{"hidden_size": 192, "num_attention_heads": 2, "head_dim": 96, "vocab_size": 8192, "hidden_act": "tanh_gelu", "norm_place": "pre", "norm_eps": 1e-06, "qk_norm": false, "init": "trunc", "init_std_qkv": 0.0361, "init_std_o": 0.00737, "beta1": 0.95, "batch_tokens": 32768, "max_seq_len": 256, "train_tokens": 147300000}
Each number is 500 + 25 x the weight over its row's rms, rounded and kept within 0 to 999. Layers, rows and columns count from 0. Numbers have three digits each. The size before them is the row's rms in percent of the matrix's.

# o: layer 3 attention output (transposed), 192x192, rms 0.0901, rows 60-95, columns 0-95
# v: layer 3 attention value, 192x192, rms 0.0932, rows 61-95, columns 0-95
# q: layer 3 attention query, 192x192, rms 0.0749, rows 96-129, columns 0-95
# k: layer 3 attention key, 192x192, rms 0.0781, rows 96-128, columns 0-95
o60 103:470531536466539487451494492501508491483483496509504513521483544481484505522521509532533489502486502476518478497470509531514487515474479507515537475475505479513506512504514505494458540509525532514494482483491514478501509437514521499495525485479517480496485451561491489500529538523459481457
v61 114:508474501522467504560524555504515449487527515493467462509514525530478509488483483491458483567472494514501542510511538553522556517529511540473457469493466499473505486468546563476533509507485495453509523497470486487498477530512513488473497451530522527477486477472508485485504501544518491529
o61 111:464532502496500515436475480496485549489462478507525523475484494508540504507520524512542497476513507485484460523487482463513456504510509512543571476488544508550467496546471434524461508474522517527450486490536495509487533499494485509517500516477479507489471486529485539482470525455483511446
v62 100:498483442521482503487490535468521479478511500496546523520494509520528468501529543534513544499506466488529489468489501498500460523471529532496546548511502496513485481527507517477529515492515526513499478518527476503490528452455511503484491500498444476515476481475513477464481451508488463459
o62 097:498496563474545507482490470565491468509488502522496483488502467494466523507506481459472478479532537479478537489523501485508512484490473470502472462491489520455538506480505460510470489483462462516499483495499558475485506513536511500494510518460519515441500521494482497505486562513503504549
v63 114:461514530459529456452474525536471472492496471471440510496490455492504526510533483458534507478499506481525504509521526468500471488462509484498478493498482483543537516495450502500512545519501464526478502509517526477493454501525493494535498542496472522508500505514472540529520550513522505480
o63 108:527505467522480513554486483499529517471477505511506462507527558520500478494475498547459513501492498552483498532482502501486541496522474539493519499514530511463457491474502512497471464477497542484459537508481466516505503492489514504484510484558519496508500462518533502471462452519516467518
v64 108:491502451501497490480536542489471517483498500541475543489475497520500480456509533499497512510476549511535484521503495471542483494519529522493483525535498480540491536526502532502521469482505513495487490538518526539503512502445488520480520535479448438517515478472510521493466496513489476463
o64 097:500486531496497497537498502526528477492477539488534477518538463476509486549526470522494487462500435477506527489489510503459506504468490465501499524479512497486486474513505446504457505505503459498533484482486510459500519540541460493509518489492532531462459530498504496482508516505498520539
v65 094:519487508530475456487522522529564525529519473499476515516508503501474499537487478519488518475525523531509523494503465500518476516505491503515497462486467447511490503538491498516486490481509554527514490523489547490524549518489481448489455490513509445513513487498533462521526538531523519519
o65 092:482502531472510576525470497466447448472450531507528496521524472477511493495522521520528501529483465494516497504496539525494516478516481477463496514522511520508529496482520508516516492518462467486510460484484474527495461457494510554506505535476494489486514538522478535494520415474491490464
v66 104:519511496500508466452515565497503458489521502495493544503492505498489479507463443507479490488487525501491524502516506529493504487509447474536502472551502486507547482508492492487459468472461515483554480519527532500527501543529497443508490519518492493495485477495480544514495558510508513514
o66 100:482512500479521511520530502502486549482445517517499459506528491511490507468534524551549522523494451535512487501480506484490477534494509509492496522483501519496445517498507534501558533499515468514432496505472495497501470432505483522521489497475517529499501536514536474467523428466489503487
v67 104:477545487498494508494500503494484470519487517477518484496477442524472501538481530527525495519540485458487499503464565509504443530474506489479524508500490526490495498500456499490512496461480522479530518501492444491529521485552486542531470490478513522486502500521523464488500540490498531488
o67 101:510482540498543473478496506482511514493515478490480507537521599474520486455485505496498460490457516574480471495533473501509510486514513513516487470510471487505506506482545501458470511509543521528492503480504521524485460463502505480489517528554464461531485474492482508488485469499496462523
v68 114:495461555512483509537497451516492532497481501504518473483532557524537503507492530502487500498517500518503488531499475520475528491474525492494515498462518547472479503448510506507469517515511493505459484445482487486487498492498512485512500443490510520480476494520506466518490493462531480533
o68 098:537541414504512478496501492505519508507508479496486532485447451494486488471499467473506505493498531468503497509502531481538498498523517515489481500541460490519534493539463542519506486525475497511548549527521497504480511517484503514456486553518494525529518523487495505494507509521484508483
v69 101:506468491496502489486514515513506430483533517514506481477487522532501498484484513555464502488514518520493461513462493512462472490524491493471491506507505527463490525532505470542527454492509494515564477517488491493504519520461514456505490497512491493441464484490522455513458536478484441505
o69 097:492530523526501522500516480498515529513453505519473491518514481464479467500508484454520490511522530464510533492513511502517494486494495495500486492491479492520512512495498525498472530512481503498448532492484528474510487454558491532496539468492509500542527516506467542494548460487517517510
v70 115:511478497521470503513504553505526484499524519522491463503517497495468469493491471528454485505506521539489512478476518476483514496541457528480487464503486478485518465514546503514537455495498537491526522500507508497501514535530490462473496477544544494470458475449528516493521508506504482474
o70 114:446504502475521523495516511497475501483459497526501520518502518528542530554538506471553512516497486468522456471511476512506502508464497488505522500467507473525472511500469463526455518510493502480475478508486514507514506427504504516497513491455475500516480512546481444513555507477495517500
v71 093:482479508503504492534516482466445471532484528494491542480472519560503466443496531474501505474515527513480480498537494471541493510523528516489435543490477536477485518505488505529487447467467488504495487508501497489478502500489507492471520538502511439498495487482501511525497472459475523485
o71 087:518542501520484520477503512512521511443529502491507467527517473443502495506519501489466458476490473489513557479479507525475520490475503522459515508539533488501479502498504500484492497543557486517492523477499508456529504511532486461516490499481506515544531508487535492476443511527534466494
v72 095:512480525503499465521503486468494523514468491503501560492508510492575527483529471537537517454470447493509475519508527523530515501494508499518475504515492485520501451476514518495468491540505519517440463491532498482485484477498493488474523514491491498492492449494454504553503487494486533518
o72 095:509514460480501524468507499533546469484527492470508461471481465507434471517512520504460521528500551518488555497489469491498521481472493526458511512504517501491516528501494491522527510494492497512580546502474527495505513524498524520524509512520484504520529561485549486478514497448505494437
v73 101:528482469484494484540496474494544469526482508489511506514501523542551528502511469504465522486523460509504515510498498537536482509525493539504494490478497530449485472500473521479476459523501519496485476488504505468518506497499534490520491484511538491521529490522472437480486477483481495560
o73 098:487495537508523519457513495541470508484531483503498508465485530483457442491495522520526445485501487491480482484524499490468524503507515501488512483523484507500505510482541476512509522516511477531502502501479514495500474467499484526509512549491472521481490514488523509521515524476505481404
v74 107:548487504518539493514493496509554498525530473507471476529538510469503495501529464499497470497509503533509526503514494490476544467541435479537480448505493492511506442463537466511471470496519517475507517505533504491534466490490477480474513469535516495458497516493485497512516490513492474521
o74 103:460526500474488517487519475496454474483517546506477507466472483518500513531519528546494518514521481499470451487471485525508470519485542515518523533472519477512498542574439522528530544492465503511456472507479524492484503482514517508485499503494495514503512475516533486466544488468489529465
v75 094:507513475489524509532487545508498442493525505488481497513526492479475492509513486546477500492510486518475504478487522495485523515506481524504490446501482520462530500481487490489497479494512521523566533496469483451510513496545535448511450469542565526465505509469492465521512504492472513500
o75 084:506461532509505515470526476493499509478500526486522511507492555519509499525465516480517458547529528505490470521502494514489508476515501483516504526493525427499466520481499477484529510501474499503422477525506505506516480451499507513489575515490475507545510464542516476500513544492510478481
v76 110:510572501480507486509497470514502490520444509494540488487464492470502504501515489531533497475517509452488516493489511480507459524468529495523496506510512537504504476452501477447490504494523485510460550481472486484512503503548515540517490485474574577543495501551507468485464449505488524498
o76 102:465447521523483463476517519478484533516548498474488505502549505495483493521461511471488508492493498538500461544517508486491543473525493500493519479479448495466494544510510503514524509531485522499547499509532480530487493489472484473491497546524451467489526519475507525490513552485528478511
v77 099:496516493521504512524496466475503595505479524488513522523523484453472484499475551498509499486512527468479477493490462502528493495473529496528512499485513497556456557498503488490489525480484509458478482482473510542501550463515485500477496490468490473561515531491543499483535468518478551534
o77 098:519476539527453495495486495484483435514560481499483472496472489486515506513510467467499500506461491537504513509486535500502506506494483510463503515507450510475554457502540503491490483528502491510581478497545466497490454522465496500495472503492508489463517489499493512529458493491496504509
v78 093:527514465512498506506469537449512526528506515482502550512489501437481484479486447514450527481443481482465520478496524484494509496492513478545522539492499480522482482482502508460471477534466526530462493498496505511535502517546512485492462526525509567534498445481477533488486498533502572520
o78 109:458440533512492483466545514504516498453471491502530450476518493548512484502512553495484424516500521508513514500503468514521518491480495504488511471526525486485519504519555544508538511474535497496547512497487499510503487483498508544515503475477498500471508544522544487512472494478515488450
v79 094:534504511529527505462500515489572526492533484491558507499540489455472490519485475533522462503503486487468481445467515548470515501498474441562550502503516486526489483534473497523508512521467531455533492481517535513488533499464482443507494527510506485478492474486496535531500497493523547502
o79 099:473495518490461495493520519514456489513482487529446497485476477511515548460523523470472513522502503503511529528526503458544488518509507544475458507526480491529530497480543528450521488474524470545497501508504504511487486515518516538476487448480480514517519543498496454501497495493480495501
v80 105:525499479519516469485490467486501514538483493526553536529484492501538495485520482509484554479534508535522515490514484494508471498505515518512530472506502497495491437451501482480434466486500513536474492514541465507527495526519511541495499478501518514514477499503497449481513500469522484543
o80 089:493474496491524514506561503477512488472516490458494442502502498512484480513486513477477471518466479469489492496504529540523519507506472479498468549488521498461512526532515524532551529553517504522516522476454538537496510461488502510527476540506514461506535539496500507510521497505490506441
v81 095:489429537502486460487525465489539524474517518492502510516537500514543471504494503476503531500489510515494513502532511549502510505534514514497483493503451492522497526524511528510526490493462478515485493498461522486465520510446500430479510540499447434502527497528484473494514519528539506494
o81 100:504580469510474550487493525550478488524486491529516490498457481509531513508495452520489479509527510483528505501464525476486513524497500471472501478505540504529531496500470479518484512511520498465531503480517480506506485494515502539524480457493503538487495530500512559513485487456478470487
v82 086:517535512520507533501525566525520510492450508492485502496491489512490471508498489494510476517474519482520532493513501500503523532496481502492502496550489477513502513510526520472463508481509489486493519503509534515491491508475481491463538490495507519520515476493511532485494489553462525463
o82 087:475477503475473455536493524485465519500552495479525486483513502485502536506528499511538551502497486529518467530492491490474477494521511531537475496480502510525469500483476465490543486496467492505483505528480468495495508513514512484516479522498531503456483526495495488502504519499515476554
v83 086:487514487545498488499495493515520483518492517519527440492540482542500507488529465492522482504578515510520506492503530460518458470490460519484537497491498502489480427483526498515539511502505511493489509500564483508541497498479457581496555485481530513453490505488465492521520483488498434479
o83 077:480487525482517495501516480500489517508491474475513527512450514419484512515516534524506552479449480499460486500480466541473519540504493517500485496491517518501500541489476512478463496512479510499504488516448518500472539492512508459483441522521475466516483495496517496490487527529473562525
v84 097:568456463508525519482523487473519491500502531539563534521497478482483490490452470503472519510498500517526480482518503457488475528509496500511509511502503496500514462514499486511486466524507538541521469515525505502466529524446502522484529540491540487473495493495461514493507462470463493459
o84 085:462483530484484496518497528518503479494493490478463494466503505507542528500558512477523459499543506450492547476508489534531480480496493469478511517506540499486525487511539552516535497487489446453471524477477517484545481484500509476541482446460481512499517511469509466485486539496522507539
v85 097:482509507530524474513553520459513505521466480494548461504562480549484459502453507523520472524523508490486496475509541490521482498506491511508513527480494511507459458515532518508525511468490505455485551504500477471494539495494484505458532494483529468502493450486511536501512437514517524483
o85 080:476503502489498526485487493528494512465527511485479519530421516456510548534566511484500494494473502504521539529502481500493519495478455514500490455493482533493521520449474484489491506528483504499522470506480528523494511531535467481495496499513474509483510516490492452480475572517472476516
v86 100:515479490486492487509480524530491462486584471500441490530513486501514532499515537497481526504481481504483482502503512498518506480502497506482460498475478506498523531554501520551537483488475529493499500515491512474500509472465527413509444517524483501516544524509535512460515538518481491507
o86 099:476510535517520504486514469504498528491419506535556531503484526517504464532457453503486496482545538509520524498472530504533481505532486503491517480502513514498503476430497436465484519502492475498523474490495503513502484496550478550497529450496504472448470476492483466526474461489534471470
v87 113:495479540482532503528517477495519499524484548513510464495496516547449502537437472509499494507501499468510520528501530476458483542534492516492446515472502531471494478467512485487499475498531463543511542475480479449508475529538480541519517477495548540471485486534491483521526500480526488507
o87 109:514502453516484496474471510515470495488514498478491503507507520469553492488565509489517462488485535536510472482504481515510525482461522488532535491519505498525497514540496537531498526538456561462497500514497485489512501471511527468483504514529462514536509480513501529471500530524519506474
v88 105:464485529468499473553545477486475517509462508470477480482528523502523489483519523458522495527480510461512535536516485503500528499479520503488486471476513534492515506469496508463491521501497440483475523477454494508485468506511523512526520482482501502531539521528468505502468470494537497498
o88 089:557521463558488498499465458538505533492570495508525531481487506511495495494469490511477478476495497522489443475519524469493504494520524475528537494495476473532506499511472508525477490522498536503505498517514475475488519522487472495479475517505486530451475466510517500522516565521466502512
v89 090:512522478526526483476521516548517448485485499541520498494513514500530502466512507479473530489480534513538522502513463487516463502494511506483508488511482513485474485517537512499505491506488510505497492512500490521521500538456520522490487504508530522502493493540496462484497482522493451490
o89 096:500483532477484512517503518463499557492527478488501498473488485481483469519507469518517481525525504464460484503483505506506475497511498510529518534501530525484510519470495504516554482511501478497504478497455509506504518501513482528484523489472504504478537489480515545501494538458482523517
v90 094:478515533489520448506481497466489489505472503468483534532505490487493504482491425479482524458497506554512505485540486507518488501530507510486461444531460475515509486485482500492475501512453503513512488505517507495483490538556501470506476523496541490515514471463501486559558539514500558500
o90 111:492521471509453547495539504489565498478522503515504479518506501543484508520519571525525467517495478467482510521468517525478509489508468529501539536501523513495477533508513493522529512507536520489477493487490476516539474460475515490506507515491494495512522533532496521458444441481485473479
v91 101:457548459493479473483486523544488521518474479507462506500478488505514528510539519538510492510550461496505547492497513474532480518437500505493512510516488534482504527529458517496514497477509505512476530511480507518546524485536487533540440470493505527541533495494515524504489512493501508515
o91 091:511445534463532486524510504470502481468515498498560503511537538519468496525470495545467498508451532475471436515509504513458534457543507494459503472497482479490504479448516452463503479504492516519520452500533475482484489516476510502488528528528505476477493520507526470490505491530517457478
v92 089:456467530521496496513519431524504563468470495472483472511540500489545503506503535514546541519515488492489529523507440513471520519482523528476496476515475474489483524516515498510508542478508471476503459516459484513468502508488494504529519510472500461520547532516548469493485497474526476520
o92 095:549551477472507503508492498515481448536575491507498530471437508465465504468465495481502464481479516520489451480491509486515507507516511465489517508510518544548503506475474478483507450512493523508504494517542501493502515498498496501506503487498481519484498463504448541510518487523474511500
v93 097:520491539468479517479498505495535486464536499468500499519531485482502470500480526486509488506476502504501529488493477573490548485471503469501540504521483494511465527527484487469479489494461492465529497499485490552535481486473535454485497499512426483477522539498521508472467532513521507496
o93 102:518513489548516465506489502506469526518491528537483504481462502544505497487472489520503499525526448485507472492498510470514426513547529517525455476492487492502522484476507503498541539464526513535460502518511525480475516508538481519506511472498531493504470468510468512545493461488503513522
v94 113:514461545499489483511553481451520509511485538464564493496509505527501445515465566494520505502496488470496506507488506506467484555495526473482493534480502535495475454495501507491481510481466470503512519463457446483481518511510512481493532485491475479518471482539527453530499442467527543491
o94 104:542541457531500491444462498553480485491517483519462505495456487504506536452538471474507453503494542524517485488523499486544503474487515521484494484508474485506540533508506501491529493558547536510514481553525518498488488490507471504504473545481521518496539530502486526473485563515522457528
v95 101:460484503501480471515517489508514532539462523495505524510473502553498495498481521517494493478534475499485512487491512520530472529460509478461495518507459504456471522548498477492520475474494494542505487491477508494508556525549475507509460520497514461521528524546525453529524539470505511533
o95 087:530503532505501509492487504470464484448542464496475479512534529465490510479496502465507484524457565491507496472514509511477523457540492512472493476510533493540544489459532497490475489562524513456516505485527491500500463469477537501515519484514509504517518478489509540522489470518512461454
q96 107:508480490478513492562449501492509458512502504502500556424508484511526521510502496495482532509500505484515506509476494506498507477492556481512542501492452472496561493501497499510476510487476542489498473504491510539486515466531520482527470510502476504466530541477478497500483495504486552535
k96 100:481514508467468449471495494489475520515490482523485438505493499506479493539483539520501480475458505442509488474492487543505529543533427525508470502473528491464526503513492474518496534541538520492512531535525499461494468534513475505492464524477465528512497490469517494515497508543498539490
q97 127:481448480475491472483506514522492509522511468528514516506490517498492479495451539478477521494485444505530521470521495513530527487486508487505523492517467493455504510478495529498523526503528468483508491524495487523489512450487471455530453520484488524517514510488475478504503517504530493539
k97 128:527553490510537517461516485507494491503495481496473466535517513513460491509478524506458501520504518478543471471522479541447465493499494496510473519481514512494477455510538462491504515476493570514470489521512523438531496532494514523514464547505485482484500498463520497446515502492495515508
q98 094:495488491467511473529458498552498517475467565441547500481496508530509529511542489477515516494500501480513532505451515479553521524529515499478508519486506459490501480538456530486503504509512551494493486500512526503481491514523486456505501459506487517475523528484462522530481465536481519543
k98 100:490493462464477436473479504446482497506509515532497460484513511516479529482496520500522521481500512475548477457487493529472523525526466514508513533448503505481553507510529472526444535523531507504516512516514486481503490513495438486511489534513474498495521521461530481471480506515554535500
q99 102:515480519517525493550534470495503483532517520534516497487479494490512529500556471451525457516506497508463528472464474480541519492510546520536450506514482477499497444490503497483504510532503514534503515526519553533534509490464473503503480494491538491514492504482463463524517481526442522476
k99 103:472507475456467423483490479482525524518511513507482494481489464484482511450521499501538548465479535446502513489473501503526544510537495519488528502481506468471543532533498517526468497528503509494488500518511493516470455490529458469523485471524481495507519508523513515447494488490497510441
q100 111:485522521510490499530456454499486508462509529490549470479477495493497539471534525511545512496510469481520539540471492440504494502548507464490523523497468507533497485518514514527505489518529510510551524487508504532534503470521480452532478474522476527488498509491484516501515503542481512547
k100 094:485494490465499439473471520436506497511491488515501473478518507523510528495511508486546511489498513464525463453479509521493556530487461503517524543476495504484539521506520473511416548512511503495483496509497478468482519506535456480517492494496493490517496544473512471497499518532533543515
q101 079:507524530539528533501497485485496466506486512511510444505474491459502505491496465472537517507543493497506485507451502466494508456522504500504511510484517491517493489426486533502487472525485541467489528492496487499550511466470551485512536477477545478526516560486489487477506465561479492522
k101 084:492487474484488457527485533491504497496470504503503474458499470494484535462473488523533511462516484485500474472475480501504530529490490529483550544489526453504498515554493485513444531517510460490507495512529479511459475452519461479530510478493498487495494486483522524483464493540510595493
q102 119:479495482491493505486441464485510500495496516478523493509515476499491491523534477477503508518491487508495536525442499495539494477533510506488490529466475473470503492528462500496514481508552543492553507531484514512524508482521507468508494487494489524488509495464420498499532514520486519515
k102 103:495535507454512490486483490471495468520484490522496444503496505522495513500477511528528508501496510476568466458533493526466512541514463509502544536474485518494535506500539468502422550496508529493497476487490543440490502519510491509537484534516512478500484518437520508488495508510545533502
q103 132:515520511497479496490459505479486507486493536499507496524502492527479507521484524513494521470481466489502474521494469462461498537482489493493489530472505497511534555509523513525552517506532513506504496498485498506454511524538457463518498496485479505482521492499472521517549517527472493540
k103 113:483489487467501490454465514449482508499490491486476499477501492539516510483534514483514474505460523499570472480493496536486509529527467506534490525472464517500525480515527478512476545509489503472497519499486518474527535549535430487491497546512470495480490523455479457497506510518537549540
q104 110:520498526488533489488473523475528498520483507473508516515494464510486468516538490442495533517525511506501472470461468513523529491501561490488500509479475476476544492477501501488521520537477521564510496481510533490535511495484503469472498489458493465459528550516493507517547448537425520485
k104 099:465513479469483472479479468479497491534503481511495491481490523490495562458505534505533515500458508436538510469495513505489518526562446535514520544462513495471531512544502507506441512561545493483499486517504506487505472503525483457521456513527478499533507505463516501480489530526518525508
q105 093:479526511465518502514520514497538528482464493504517514475543495511502523491461525511500462577505536517477471478487517469531497437508481491549512473501487487493487485517454506490470488552500502545570503485504545479502500502485505513500520506498513532465516520478522488475498506531444481468
k105 090:528521540530517574530490481546504444537546500465527504531484518488529474544529469479511510506548467492485531545532459442514501496495523483519485468518514466529471510481474529496506471492457493522506494472492524502517492482499546496480476498509509509524485485545469503540527497531448445487
q106 120:526479500506489495460489474537457439491509515504475470480542478525540470491534492482487498489531509496494545509502490470533476514492469570511499478493526453510500487487507535558478514485501516499458501505485520508479503531555493488477521484477482454516485426462436493520526480483515527503
k106 108:495507446480505415501495529455496541493478533505479498498505450496506524490469485503507508477473544488499531483481519548508531533541463501492469518473495533498533502555516486490499520511556493485512502521538515559498519573476474502495480518513470516514490505485500487475500507483536542528
q107 111:569460516479491489497514516511466494502508537503494510484495488500477492528514530479483522487531506471498516513489486473527528525531494511476473526496511481496534515504528499505562521519504553535483527497500530562512538509514457496502486453497479498473542507531514510558547468511472475522
k107 094:483481461454467437474477496444507548491503520503500486482499492508494543475503527485559505456444513472530500492478518516500548520528487514496499524458488496457538507533518476517453519512501493482523523513527474470496503511516426456493492512532474493506519540476528477476470506499531541478
q108 119:508473492491487453517482497486508480490499545467472534520474453494501520509529438461509550519489495492507516500480514512496482530508524536468467533465478466496553487515485498548494518507500526495500497518512506494455537536531496469507471507514485488507501505478441485515519463517504546532
k108 112:493517464461465457450481501464471522503506497527477468472515511508466508493490548498509501491483506469537473445474495550479507516527478486525517525448500526491548491518529468489470544523543516494498512511496504454513489531489452514513483530499479499498500513443521484475494494506539561505
q109 113:512494489530507509473443493490494542490515528467519516534496469493509528435490459508521534498450493526496519454472483501464514507487492476457510504538483491511541495520522495540526499499502498464472503492496529475473523509551487521516486487497477545549513521482472527467466510529524478469
k109 123:512538499482505507472505515489481493496467462533460451483482511515530473488506541508477465502507521509552444481508469552484479517479471505555488531472480549499534481493522450466497539475504543500513499501473491459502510540498493542497484525488485511483489474486530497492501478527539551550
q110 120:508513510466476492468547554499504484467477450520494464513496514472446497480470484494505493537537485497524429498534525527502525491502468526495476478546496492496479499492525500529468484521531508509496516504497470521481497495473473500476482521490543483509507498509528497494518483504496485478
k110 111:511542507542543558542499463522482502497537493494509523495528514490501468497467492492457495503501474498510527491529493476485463448472539466544508471517544520526450473498496509498534482492465507534503487479502523506515509490482570488481508510505518508509471513498509538493524506501461469541
q111 109:526513462512537456487510484524504483487473479496470466495518514524460538485454486476497494494495508532494493458535542522500509447526478491473478479526551486483501469484488510523509488514482504466477504491517479527532492493492502514515516482515543484557469523464497497491492462523531505518
k111 112:500491480535494551531504482496502469499542497513481510455507493465478485480444510509447530491520511501507472482475508529452431505455533472513495512499540531502449464492518485489508530451491517513494495513494513499492486499468549552500507485485497504503512494494524515492495474493518505517
q112 117:520503519498515515546495501474517486486491512513523511479538479514478517544516471459476474510540545510480527509480507452539511485526509526530511511467529504501492489473489518458486505512505505554535482524500523510543463490490552499471487450466521461476486491509509509531506512481453522479
k112 138:469466495478464483505516481495530505511520527490527512503494485494528516481520468507534540483482494469456564524475512457534555536525490515466503480495505465485496539523464528518477470525485476487517509499524488528487477473511455451514500484542507504528532519517487500495510496509484455446
q113 115:482515502502497450497492472534472489505511496483484516523475516564501488486510481446504502514530493505505563504499507471508494516485519495492515491519494543522457494493516514482550509495519506511472511521523513488520515518503521458494448510520510458495485470518520498533562536500501504492
k113 110:480470474476463456475512510444513528515512532494502493530514511507480538462539511516538526511486512452500507474433507493506522548521497507499525538433476455488525522520526496494454489568529460517478504493487485486505508497521449483541509490520479472487509529494471477464498508467524523477
q114 110:518551528483530533470541497474541530488474494513528486496507487474495502498445500510523488519524518532499488512529509494561485466502472517565498500510506504494486524476463496501465489495498510506528542507509498497502519462473533490485499497505531514507465476502511515470542492493480510459
k114 098:499497522535528551548512501532532484497507484470519517524479498485533471548507466487491489506502499513453536545518487456525504470487522484491493451552502489523452496497478537483520448468463486501512495475503507561500485482507549486486521468503533509524502495530482526543487508492462432475
q115 117:494535495525493474459536521504490476470513424520473457518506519518497468502466514510506525465508448496517471492537530561484486488489493522478481501539529531516478504459557517508485524468497487474444503474468462514484503523503515549488538502508498489524469527500532507477496514477507507503
k115 102:512482523528532554537531511540508519497486486481508545516491506492521492521466491487472455512512499543459509537505500465497471481471511471499493455524507509509451473509475512492560484498472478505512487491492492529507492498497550528485518498477535507482481473549466494541507483494478479511
q116 112:467502462494477441492501493468509511519501460455463506486485491504446482470479458519504492535504511502483499518501493577535478488488532499487490474507487479512535503519469459519477516515459444499514513473495492477486532551522507515499514504554546517547483478485501473461523502475523505507
k116 121:546547520512524550494500483539472515490503504544434494508528523519502449504475518513442458513502508547518463489504487515483447486504501491523497500513480548512509483467518469474557513481512542502487490508497517451517510513481527560490520513457463502474489467501487532502498466516517477528
q117 113:496533511503500467461538529489530527513479436501500479546492500510487465487437549506519478505515483506509475510564536545490536508471490507508484490503495500479464540485513512478530519503498507481489526506504488487461493521462528503494501508532525483506486527547559516442499519477512493500
k117 101:531508510538523579526496507544516501470510483490493546530497544469478471506502488469462487527507467557481504534513498455498460434476522495508470475535502495535456498487516536500514472491473458513498482482502500513536505464497503508500511519487516496519513469523486509509529496485479447499
q118 112:445533506518509503495494476469519495483522473512490514539513501499539448511495521521513497456515487511524487527506491527481465489498523502473513542509519524532489530459512558504478530446474443472468467498472468494463493519501489531485538511517485510497469511513510504472469528444504498514
k118 092:513473523547519523529520525537497516511486477491520520489494504510509513537491465486490473512519474533439504535507489458512483504479515485480485437535481489532469500493480540485555482508490488496507490488495495540518492492505538511477510491473530515477499487541462516549504502503471471481
q119 115:480477520460508506483479462490509529509509546485514544533516481514507486523527461477511495504466512497502556517466472491502462495540509518490511534475476493485524494500474496507536531511508477503502480491506525505531514503521490464500481439503476486501496477522463497550516507495488525537
k119 104:493518465458462420474497502456497526498492490516493478490529494528495525497516511529532527469480498462515484467469516518504566543531459505506486511452487525484554509525522485494462534508529526493514509520510503464495496526527446476518483549504480491498532523436506470470510522499524512485
q120 126:481464491511499507516481461513516487525537491475517481517534501496518500441496499510489511476466487531490522503503495496506511473515497503538556478465536532500472515472457503522515484485495466466500496554510481498523508483489518518485503501480460507517477445473474519482479533497533505494
k120 118:513511449504506467491514538508499483474467526546480485515467501529482493489489503513470518509508556493541494484498492530499481530462498509450482535501505497531528453521532487481495537458513518513492457475537494520489473535493530499554460489473520487482501506468488475489508480534505527524
q121 130:502490519461504500511502496538490499502498509486484506469515507516533519498543505464473507502523521499467548479448509422487507458555496491485506501474511502479487464497469522513514550523493503543531457501531508504543520484504511497508492481470454492464521515521478486547494494552478479520
k121 123:508473441494497489472485482457491451526522516516531504494503487487484542470526501513561546489498468435526498505490537506494531548514492521490544531454488470506516516509511484497458514531522495502491518499509517467490509488521448479533497509544533475518529527458522504471502503503497511479
q122 113:516487568464492496464526542500510497521450476498500482516485478505498447493461529502491521482486469519503467505486469491474536498485502530496517494495499537512529557511510507518497513494458516546507503509479521477469507521523492470524481536496478526532523531540527513488507544556509471494
k122 104:548508453546527520499468505514454471501520506493485485503483515514531516482538491475501501537480516524553514537516489496515456500512486488544492516497473482519504486505492511486518478537499511484474531505503496511530497475517499499508494507497491478484495488435456508481520512489440518545
q123 079:543512508489542480510528538507532509523454527470543423470476464487468542501494512482514495522512511467519466502499479448509530506508512504484487489498511469498482506490517470545539468536519552506529525501500534578509501467471493498497469489513511503523534504494513504506536431556460490501
k123 085:471499460475465447483457495458493518482507499498487495466503489498492517445498527502545538469468501453542522464483502519498548498507470521514517538446520504464525507531519497502428542489492491490477511498526474475491487516524463468520495485497478496491521517476514510467463519535519535507
q124 093:501457509548510527535477486476529463527479524496537515472497490490496513471534521491499485527555522475489494483473491501514519488473517473510522507500498490497486460508526486454450475537482502518527507492526492495523470472505546475538440486488482501489490554483490522513503477493494507509
k124 089:483483498465480448487479508496506492494487520509531469484482501489487514496494512492539515475501499442510512469480494502491545526523477513515522536478502474477528528505494486522442532514508498500490478517517503507486510469512441444526505504508491476505510516471526465476475522514502547460
q125 120:524503533528508525542527470449494477495499551493511513494523492490478491522550498504503485512533547489495465510487478483525494505528515472510520524500545508535512520469512477466474480512446490554510480441493483489509484527529508526461528469490475491467476497493535522471513457495484511487
k125 133:446467493481474492519483522502517520499510533475554536487496492508543529493519477487556496484470492484453541526487518437521542518515500530473509470511491478498497529520442551506502494515509457485509503496513501552489486489508489423492507441515501517499506501527478478541474520523487472472
q126 118:537496493493528518513498503536479498511554503516505501500512512488524466510492505536492464509474495517522491483547481461502510494494508540527482473492458533512504493496508460492502482443522481475479505545501543481510494477476510463502448592482486502518539454469508472526568505493498513445
k126 121:509519484501490488510531515536502519501483522478453480543477435474465488479510482540456482504473547498467563497505436516547531488539475475501438479554505450501502511503496532534531483502501526497495498502513498526475496543487508494499497488487481486464465502520493499460485497511461502508
q127 115:475505518535488484575478450461456493518517529475480524487486516516497508478563495517509463480501521490513511482500455526529526462494560493481493524472513497520505508483523502487511509487472475520468448466515494518500485517510483542529505502524503495469470498495491499473531463497445510510
k127 110:486501479450480450474487489502504521516526537536501512519481505481508533474507475490474508488528501465482525478462519497497515540524499512509532501529468474530534543534487504529527475532557503470468513507511500482503479484499512467499476488500457473489497500518494501502484511512536512452
q128 088:472558517511471531511467500430520525503515495529516507514508507518501508521519483491497499492494512522457481529431477490496479483535517456520479512494453540525501524509476539478501521518485495550510470484473505466516504527517505530471538491487526507468487506520504491494464505525471493494
k128 086:521478552490548560534516489527488461553497510484524533482482480528558466518540479513508490511514477504479511550544490459520490528521494516488486452543480480527488509477480510496540481532476504478505493493480525511489521496533532497494497520534517520494499478540454528556527521483478453493
q129 117:479498495494525459517496465484503480481502539495480547503498477531519542476513482473506538492506501506463503498493498448503480498495513489492510525513495497530534478525526537549507528530473510513501479515483509502497502519561496477511488502538480508494481480459452506483476476526499518490